Part of a small language model's weights: width 128.
Each number is 128 + 32 x the weight over its row's rms, rounded and kept within 0 to 255. Layers, rows and columns count from 0. Numbers have three digits each. The size before them is the row's rms in percent of the matrix's.

# layer 9 MLP up, 512x128, rms 0.389, rows 380-387, columns 0-127
096:147195152165183132140095137145162101086116172092145141124150122065083088161124159135128182081078127130147162135118100119176148089121152105118179131094141131086136099198139073176140185189135114143097158139129149105102143124075106139162164140063147115163150124202104059145109171139134187195135142153154105141090107099103126146096117087146118176130153133187171142140135116166123108079169
087:149149094172121108112135078110105148154199061170069107113139172118150137138136112147109173077141097105124199166125162117117148091106143188145124135126147117131110192120145131087173079112097127157178072134140112125108142079141154152117134159145103121132108134131161101168149124113101109094046128176163102149083112174103159087077168159078146084093126178104141137064122119080164079164062
099:127128050141163094090106139133062167120118123066184147103118181133151131072068124121141151128128142130148125126137110140154059162133130090170130095111174180159131125123111131185181134125124131102118095075122111110122138121095142148133183122143158187110188137068136134123066176174146099096103104180096103166166089196147103080147144178165071166143151151120109183095134106097103131175105
101:050078095227126094142145133123178117089187155104113146063150164129128155192116083154055125159084141159105090132102141124115132098089178173149125115129150131097145152193145112117077097150139136112142127100142129136133139130107112144136113135093101117173074122137144127130116132146094157070108179166104167123153106172166108139084155141081132077171167117155174173178100106110115107069072
090:115125117099070181107142155107062106138116113134176121112100072189100070147131193145145118144096120112141079190111123134159153108151130159152150099130098147146120139177036087139128172155077177150148096125099139149158101109158190152144193176158134112105061126187108130102204111127149138126138130120137084134063101125161186098101162140144177112128164112099169153149123158105141109085127
106:126118052118117098161092110173146126089169088175094157179174188106131147118136142128090139184070120071120172121122146114051066159202130164104133128093075195131110120163106103118108098127177083098114182149158133078121143139129101154140148138147138144121112114151098132128074105146110141130185161125109131135180133152143125052099110127144158189079122109144076093071089148141119096148139
111:110085144078161150111118154108151099188133142164100233133087153097136158167161148161128132174151146144175138104120153080096163131156123086130092171133089069132119100083092133100151152156110158120166170076132196113123076144094140104113110139161146120085071194138111148118139140161188116093148100172105136091134130121114224069096149149151120088095130128111068087107141148161118108118130
096:152078118134144100176056076123193146123143149130149146161158103138080172102175112118149154113119138135214117168091108168103151136125175130092065081156129120139133165118070114159125140196109149143118149134081096059121104086105140133138076147215134136135119107168169105160164140171175168109148107108113129138100165182134152157114182138140097119108173098084103144142124215115137134126100
# layer 9 MLP down (transposed), 512x128, rms 0.185, rows 380-386, columns 0-127
101:163094117110150100167135120105105125122119094156161170107218101063139113126102106123143133076089116128084112169130158144109104166077132150158078134136126115138140110152111096170094101069075075145111143083083157043058161118129157123078113120119092155080099126149137107111156100175139071086168105103131115183131148065156188113111099113158124121146092168091098122067122161111149135093181
088:106147105127102155192102099125105099182165141124107162140143159165119161153158139111180127184116113123134098144105092138120194115122173145135163147047130099205111148135088121209130086138169154116146070128180098163103140081119140100133093140128138091167134146083126107160120136153144103149187139107135116129140116139172063139107130100113134133166073219184120067194137171131144164121084
103:128170125075107152123083179143103099148101129128119104107130132184114114166125135115109152085169147091123078157124044124053120123162154130146162176134129120178106157133068122168083068152070107089173151195128118108069106143086177139131125169128114224170104165133131076112152087092098111118142101115134118133109127126124123143140144168074114127149124165147178137137131055122083109112062
099:121133177035135134135089073163160156156145100173120155187194137127132103145118171131166125158154073092148101105175088146127140108114146089134137099113164140158062074123131110235112167076103060093125071127118126117148134116048104136108175133099135141139132131041122117132135114111128158142136152108145163083129117091124162116129138182138111066148125102070129113127174153152115133142116
098:146157106138084163161111131119128126085156142140162113160111158149120142120131138171156155100143148140087161116151164130067158135163128136135209155180114157072103144154120147099156156096176112107091125114108118108128114138155091111150138065090115125182136177208033105087050126102121147089171128135142144137172151100119227167142120115103143118149108163153086137138161115132163220090106
101:094105175140113160111166106162069111157161204083151103102062103106138176211109122119090094106069108221113111078124182052103149173117120148134085153144179082125126125147130175066177137154122146100115103093109110155099165086140135134145119106101113084144144117160133176140134104131128152153134119145139156175120088160129117131107116142128153105093130136085131059122187163086171134147112
104:151097091092135124113150054142149138100086183203148096150119131057107143122149084100133166125123153146177131067117145145125155139117179135163093104082136142070101154136073136087108193163129105137126111167100119109161171082142084146088122129182074184156129114136125155110113111170148105156120146107078182192172139131205121155141127128169115099152139154142133111186154092112163190087113
# layer 9 MLP gate, 512x128, rms 0.362, rows 381-387, columns 0-127
096:117156154162072116116123057112122000215094141140141095074091035133109138146158131143117099157119132121174143088094095174145107090091177126104131090132108106178182122080143109108118092098157112085124196146114132127101130103146145119104158133141174109104114157053052126100123098144128128126142137144161139146144113136099124121155131104142101141154143122090120059126122139173153093128102
097:156094198119113147151105157159189030174136104149041097135163085132113066130154120159122146110153120107113097157125087116141150063123124137107160159089076165152117099090131119064109117133135098139077139151188146186131134111100119145067123102152105110144108147177118145105156087141120109179159110051112131089101094085119153179148193100111127089129112109140147077179111140144147130111109
106:131153149102136103109144133118207121219120113111125080163122136115145173177109139088187145143147097112207087114158170199110146102172107128181089075130194091097140143050152118105178142174116125178123080159119143147146107159113108146119118182096139122083139128126116089118183101131150129146122076084135158159132162148134202161112176117120128143148127149160098112185164111091102139097110
096:116162147115158007143107098168145158060096156082106138153088180080116117112099114101129084090177155129134078099140187119137075176098156125142095133097119087088142152175155125178175132105174104105099125091156075112099090179102071122130142118085134114171127151099146100134119174132108148127094098140146107165111142141071056135127101112126128092150126137139092120119097150203103156092144
098:145099075111131116130081128085080151165129117104106171118126150114100119112110132144122208146118093148137170166156103159128152083111090207123141076103187207134134100167093093124111077138111142089073144141117165090101096194183092120086144125161182083145120160138166179145137115144152134137155093141127128098173139148097143119117147139113182167154161126128099162113054185138058097082144
108:104018117119145111094143101115150099088183146155127131099104124119115134147175164163109115124151151197100179118122154147099180114103140158132059108133168089118078114106067177140167114137155163132139180127163114133116139165091119151076137117098101144126086151172147134162127106193143077124162140190086156093143163091147160105169119152157080134106114154176160085056129171159174117160107
101:126140154107085109180131152124087113155200190151131122152182132132120161131136091118195171088059151142139081121099089048170085102120131153151083101147140085153112202134186132050085147097142098089134116104151106127099097127151076096136118115080149164082177125131128158132151140149115124184147151097127153152145125209117148152107119158104107125132122184118088153125164130103104151094185